config = dict(
    n_layer=14,
    d_model=256,
    n_head=4,
    n_kv_head=4,
    head_dim=64,
    d_mlp=1536,
    vocab_size=4096,
    activation='tanh_gelu',
    norm='layernorm',
    norm_place='pre',
    norm_eps=1e-06,
    positions='learned',
    qk_norm=False,
    attn_scale=0.125,
    bias='all',
    tie_embeddings=False,
    parallel_block=False,
    init='normal',
    init_std_qkv=0.0402,
    init_std_o=0.0402,
    init_std_up=0.0402,
    init_std_down=0.0164,
    optimizer='ademamix',
    lr=0.000486,
    beta1=0.9,
    weight_decay=0.32,
    lr_head=0.00551,
    grad_clip=2.0,
    warmup_steps=251,
    schedule='wsd',
    decay_fraction=1.0,
    decay_shape='pow',
    final_lr_fraction=0.0,
    batch_tokens=32768,
    seq_len=128,
    doc_mask=False,
    train_tokens=333400000,
    steps=10175,
    dataset='wikipedia_en',
)
Each number is 200 + 20 x the weight over the matrix's rms, rounded and kept within 0 to 999. Layers, rows and columns count from 0.

# layer 8 attention key, 256x256, rms 0.0496, rows 0-50, columns 128-191
214,214,196,199,224,180,186,218,188,179,206,228,240,193,218,215,220,192,198,198,182,187,220,191,202,197,202,167,195,216,218,217,189,190,184,216,153,193,219,208,199,202,225,221,197,201,174,183,218,210,203,197,229,179,209,212,192,196,203,206,174,190,193,235
210,183,181,189,211,200,189,201,183,235,209,194,227,165,178,213,197,150,183,191,209,174,189,227,188,224,178,229,186,187,208,187,201,230,202,200,225,237,224,180,203,198,206,194,197,189,219,212,189,195,209,202,188,226,175,209,201,214,241,209,185,224,188,202
195,197,176,216,189,195,203,176,193,212,232,198,235,181,172,197,183,201,208,184,224,182,187,169,199,204,199,224,199,230,215,202,202,239,180,182,199,192,188,225,226,220,220,210,203,201,223,222,207,224,209,225,215,226,216,212,193,194,215,204,175,230,221,198
194,220,193,195,188,194,183,198,210,195,206,217,237,245,186,167,199,208,182,215,187,205,225,185,231,197,218,219,199,210,179,200,205,210,202,187,202,191,203,190,209,235,188,185,184,215,237,200,201,187,211,218,226,181,202,187,176,175,186,227,228,201,200,204
179,191,191,199,204,200,203,207,185,180,206,216,211,216,158,212,203,224,177,215,201,196,199,189,179,220,192,214,218,211,156,206,200,201,211,230,227,196,210,202,229,195,188,180,192,199,242,210,198,186,178,184,193,216,211,211,226,184,211,202,180,191,188,204
188,186,210,199,205,200,191,209,215,189,178,217,201,215,191,199,223,214,202,191,192,192,199,207,175,196,194,196,224,195,179,196,213,201,209,196,182,227,227,186,213,161,191,231,215,169,238,194,189,209,206,186,170,203,207,186,186,218,190,192,220,194,198,206
239,195,185,186,213,192,219,201,180,241,223,225,209,195,163,184,188,196,194,180,190,210,210,209,177,211,196,203,200,206,188,213,188,212,208,204,202,189,216,227,212,211,200,230,193,172,250,214,213,189,186,205,235,201,176,209,205,208,192,229,182,228,197,160
199,197,177,220,178,234,200,195,179,207,193,229,204,166,169,226,201,232,211,202,188,210,235,207,205,194,179,204,221,222,192,198,205,230,194,196,221,211,230,202,235,203,165,184,205,219,212,211,202,176,170,184,183,230,237,202,208,228,216,219,181,180,204,198
211,209,192,185,183,209,198,206,225,203,206,208,205,205,204,212,196,169,223,218,179,229,217,181,232,183,189,172,207,180,184,174,201,205,191,199,195,199,235,202,222,184,204,243,198,181,191,215,183,197,188,186,187,189,196,180,216,214,200,197,204,178,228,208
214,168,188,177,201,177,208,222,237,157,203,210,211,188,220,208,205,183,226,210,196,217,215,176,209,202,220,181,207,188,199,188,223,185,169,208,168,189,215,190,215,181,202,217,197,208,185,192,180,214,177,174,196,184,212,172,190,192,165,180,229,177,235,208
174,205,213,215,217,170,197,180,187,216,202,214,204,200,171,182,194,186,161,219,191,180,214,192,180,180,191,211,192,212,207,222,194,155,187,192,216,195,183,205,173,214,227,193,205,220,229,219,219,160,194,215,204,216,224,212,192,198,196,192,182,202,206,234
207,213,168,186,210,205,199,176,214,220,213,204,249,218,188,202,201,205,175,184,193,184,222,185,212,203,202,213,206,190,197,203,190,214,225,206,210,184,209,212,208,183,203,210,195,194,220,197,215,206,182,188,216,179,212,198,190,201,249,201,179,211,248,207
193,206,221,202,239,183,234,203,198,162,171,185,206,207,209,197,205,195,205,199,181,238,186,190,209,203,210,172,213,205,194,201,196,169,219,208,194,182,169,234,207,195,195,202,221,175,187,177,185,218,191,216,179,190,193,185,207,211,183,206,218,200,218,202
187,197,211,209,222,209,197,177,211,181,194,196,207,191,225,199,166,184,204,188,191,205,191,223,176,190,198,210,164,192,209,198,229,174,185,208,220,220,184,176,204,179,215,203,170,200,207,198,212,185,200,196,210,203,187,175,200,188,200,162,184,209,175,186
199,201,209,203,201,219,189,189,166,202,206,231,233,207,189,217,173,187,184,209,200,202,198,230,188,244,231,212,206,183,227,213,218,201,182,169,201,212,173,227,232,223,201,195,191,200,241,181,213,186,178,197,224,204,180,223,186,192,200,188,223,231,211,197
192,192,207,227,205,172,223,224,205,212,197,178,205,185,202,214,207,180,187,193,175,221,150,209,173,194,198,194,213,186,193,213,220,190,214,229,181,219,198,184,188,211,191,204,188,211,180,218,221,200,224,215,175,175,195,185,201,228,218,176,221,183,209,194
193,216,236,186,203,197,199,233,228,208,186,210,207,207,194,178,194,187,236,164,202,192,166,170,221,198,228,217,212,177,203,199,197,194,199,215,174,183,197,201,198,204,218,171,186,178,217,213,189,209,186,204,179,170,220,228,165,203,198,206,211,203,208,215
217,160,233,192,199,205,179,208,206,222,227,187,185,197,215,188,188,232,228,184,218,197,191,175,192,182,184,216,223,205,179,216,199,191,167,225,208,211,205,179,226,170,183,190,198,184,189,197,177,207,215,199,177,214,183,198,220,212,195,191,205,205,174,192
193,209,189,209,201,201,199,199,145,219,194,187,166,170,200,219,222,201,169,223,215,179,172,194,181,182,202,232,180,202,219,200,219,209,205,217,212,225,203,183,217,223,204,209,184,179,223,209,224,202,223,180,167,237,220,187,213,212,221,204,200,225,201,180
233,190,210,197,225,181,197,163,176,212,207,221,216,201,174,190,193,213,193,191,178,211,218,215,212,215,190,203,232,204,172,214,192,204,193,195,222,209,195,207,205,186,214,183,215,217,202,211,225,233,211,188,228,211,194,220,224,204,214,202,201,209,195,161
207,220,149,197,188,209,193,191,193,237,199,220,189,187,197,184,212,204,168,168,185,180,164,226,185,226,183,204,220,196,217,204,218,180,208,194,209,208,214,199,229,171,184,176,203,203,235,192,182,226,188,207,183,232,205,199,214,186,215,202,192,211,239,195
181,223,210,243,191,213,206,195,188,230,192,195,200,245,178,183,219,182,174,181,236,208,190,193,181,208,188,209,220,200,199,239,186,195,215,191,216,196,181,189,217,173,208,194,166,209,226,242,197,182,189,213,227,207,207,214,221,210,210,220,164,215,211,193
213,190,203,195,210,191,225,202,190,219,200,202,197,204,232,201,218,174,192,202,222,171,205,203,205,214,166,187,202,184,173,227,219,205,206,212,225,185,206,223,178,188,216,220,202,197,205,212,216,234,204,223,220,202,177,181,195,189,209,227,193,219,207,194
203,194,197,178,209,182,222,218,199,184,193,200,226,213,186,177,210,244,202,207,219,196,201,222,229,207,217,222,193,201,217,193,195,183,188,181,217,208,225,178,188,191,211,190,206,208,200,158,220,200,216,211,203,224,182,153,245,163,208,201,205,187,210,201
206,236,210,217,238,196,206,200,215,142,210,193,184,216,248,202,199,210,231,203,185,232,198,204,216,204,191,203,189,182,241,205,208,184,184,199,177,176,183,202,168,187,176,187,215,195,187,183,193,204,201,203,184,202,188,206,185,209,151,220,190,168,214,199
213,218,153,197,233,196,200,171,188,229,199,221,206,215,187,202,183,216,181,201,220,193,208,220,197,203,209,223,187,217,217,187,215,199,191,195,203,181,201,199,203,209,216,153,196,173,242,169,206,213,195,185,247,204,202,216,223,188,195,206,177,227,216,216
206,212,192,201,202,204,182,200,179,264,233,199,197,181,155,175,204,191,196,199,233,192,204,202,192,215,196,197,204,202,172,232,200,210,191,208,219,224,196,222,237,208,197,222,214,198,211,220,204,184,215,215,204,192,232,192,196,214,208,216,178,181,200,201
205,191,216,217,199,205,202,231,216,169,191,180,199,196,226,203,202,191,193,199,186,230,198,185,213,206,205,192,179,210,208,190,194,220,211,188,150,195,187,206,201,188,170,180,190,192,191,180,192,222,229,194,199,193,197,195,228,188,188,187,221,202,200,196
207,214,199,213,205,212,172,216,200,201,221,220,208,197,177,234,212,199,187,181,188,210,187,208,187,214,199,209,178,200,209,211,199,210,211,208,210,212,203,214,187,174,212,200,220,208,234,207,179,216,190,208,206,212,182,219,215,214,191,191,199,193,186,196
219,208,188,173,194,203,194,209,189,224,176,191,195,206,152,208,212,208,196,174,222,197,183,215,176,236,204,195,212,222,210,210,203,184,192,203,180,218,213,219,220,188,200,178,204,208,205,198,213,221,211,235,214,209,182,225,215,227,220,200,204,191,217,175
185,189,188,214,228,229,219,196,179,199,198,237,175,208,204,231,216,180,202,193,201,208,201,193,205,213,223,217,187,211,211,212,168,196,226,206,224,235,190,206,187,232,208,212,191,220,196,199,228,177,197,193,206,219,213,188,202,189,190,174,188,208,215,199
213,203,203,213,197,202,187,192,198,244,188,192,181,195,167,208,192,211,183,174,225,190,203,219,205,206,165,236,202,208,174,196,200,188,218,204,235,201,208,198,228,210,226,214,206,193,203,191,222,202,192,177,204,204,189,223,232,203,236,203,178,210,211,193
207,194,186,207,202,212,188,189,189,242,204,188,167,236,173,214,205,219,217,216,201,189,202,178,169,187,178,234,206,189,167,226,234,220,216,194,213,206,189,205,230,175,183,196,195,210,233,211,215,203,194,185,192,214,188,181,204,240,243,177,181,210,217,208
198,207,191,210,181,189,226,206,221,192,164,202,209,198,218,213,193,204,215,175,193,211,188,168,199,188,220,168,202,202,195,182,216,208,185,202,173,191,196,197,197,173,153,221,198,193,203,199,192,202,185,203,220,202,201,194,206,228,169,180,216,207,201,211
221,209,198,217,222,201,201,196,174,254,220,196,210,233,169,195,189,198,161,167,237,179,195,196,208,194,189,223,206,199,203,246,190,216,202,193,240,218,197,203,213,213,192,197,196,202,197,211,215,186,193,201,221,221,179,225,230,212,213,190,179,219,211,188
216,184,206,198,220,182,210,218,189,197,210,201,181,224,206,228,188,206,182,206,218,195,181,211,205,187,183,211,221,237,209,156,189,219,187,219,189,222,162,191,197,191,183,217,206,193,186,193,199,181,192,202,176,203,217,205,221,252,185,183,177,243,191,193
220,197,218,185,217,197,191,197,222,243,181,188,212,193,180,167,177,196,210,179,185,182,180,202,177,229,140,206,199,199,203,201,184,222,216,214,210,233,197,180,234,232,169,219,202,230,211,208,206,186,188,184,206,202,224,198,226,227,224,218,205,202,194,203
179,209,210,190,195,189,207,242,193,182,196,196,205,192,183,196,184,213,195,192,215,202,177,216,166,188,208,201,217,209,208,182,194,186,218,191,193,195,197,205,227,189,189,193,218,202,206,192,249,174,205,193,161,180,201,197,162,176,176,197,219,173,207,179
233,212,184,197,205,212,207,206,192,223,212,202,225,208,184,193,215,208,196,210,185,157,232,231,167,203,201,204,216,227,178,218,193,197,182,180,213,207,215,225,221,201,172,179,188,207,225,214,220,225,191,159,198,182,207,213,214,201,217,197,217,212,152,190
200,189,228,202,207,212,200,239,218,149,216,195,186,188,235,196,218,203,237,208,186,198,210,214,183,173,193,181,180,200,212,192,211,219,203,209,196,165,212,191,189,174,185,199,184,167,199,211,181,214,189,209,187,185,220,194,193,212,183,209,215,196,181,204
212,216,206,198,213,192,198,189,177,224,207,207,191,185,182,180,210,196,189,213,202,200,198,193,183,184,215,207,243,197,210,196,228,180,202,176,212,205,204,210,201,210,201,175,201,204,204,202,217,216,206,219,231,228,213,223,191,184,212,198,189,232,221,197
193,209,179,200,181,173,167,185,174,223,202,214,174,204,193,232,220,204,201,227,196,166,208,215,207,180,183,197,181,209,189,189,199,195,205,206,190,166,199,198,234,196,198,233,204,203,209,204,193,180,216,220,192,202,230,204,194,204,220,237,199,215,192,205
182,193,196,204,219,203,209,184,192,174,196,208,209,207,238,193,203,220,207,192,182,193,206,222,233,206,214,202,177,189,196,209,174,188,183,232,177,213,207,199,199,200,207,190,194,197,174,200,176,190,196,180,194,190,205,209,194,187,161,195,191,225,197,211
205,187,191,193,210,193,179,231,218,153,196,194,214,235,225,202,194,212,216,202,187,212,207,154,202,183,190,191,208,207,201,193,195,220,180,205,168,196,188,161,199,180,200,211,205,190,199,186,180,198,199,186,200,215,203,190,195,184,150,209,241,165,189,229
213,229,221,190,191,200,188,213,196,215,201,180,181,190,157,191,175,192,189,184,185,171,203,170,174,226,197,194,219,212,188,188,195,201,204,174,190,196,203,176,207,206,228,183,209,198,222,200,217,202,209,189,223,210,176,213,227,212,232,226,214,192,220,201
197,186,207,197,187,187,183,230,205,156,196,229,199,211,212,198,184,189,207,216,193,188,202,192,207,171,226,166,170,190,208,203,196,204,204,190,173,194,220,180,203,196,209,186,209,190,210,190,181,210,175,183,166,205,194,191,217,217,149,206,240,194,197,239
198,202,217,199,222,191,194,192,160,237,203,199,200,218,178,192,201,224,173,198,191,180,195,230,177,198,208,206,203,212,189,184,196,189,221,209,236,201,199,211,201,192,196,182,205,187,215,202,229,194,160,205,204,205,209,242,192,209,203,205,171,209,196,176
222,206,204,209,213,223,204,175,211,195,180,217,194,189,174,217,230,201,204,206,194,205,209,206,202,244,206,184,202,199,148,214,194,203,192,202,196,206,224,223,230,188,225,187,214,176,183,176,201,194,187,189,191,176,205,196,208,190,230,209,150,203,212,205
231,179,192,213,205,221,181,176,179,229,199,214,181,214,194,218,173,181,221,183,209,206,177,227,180,211,201,195,201,198,181,209,215,196,218,187,215,177,216,211,224,199,198,205,210,192,207,213,214,183,158,195,180,226,201,204,201,191,216,197,168,197,194,198
201,174,187,213,201,210,189,197,220,163,200,187,186,221,254,185,194,190,212,201,213,216,200,179,214,202,236,204,204,185,200,180,204,180,215,208,197,195,176,195,169,193,203,241,207,183,215,191,180,193,197,203,191,189,170,203,183,205,159,183,191,200,191,231
208,188,174,233,195,225,200,191,224,167,192,197,215,206,241,189,194,182,199,194,204,212,231,182,215,218,187,201,187,187,228,204,208,173,216,211,201,202,201,196,189,189,220,217,196,192,146,223,182,213,172,207,187,183,194,206,185,193,150,204,186,196,203,210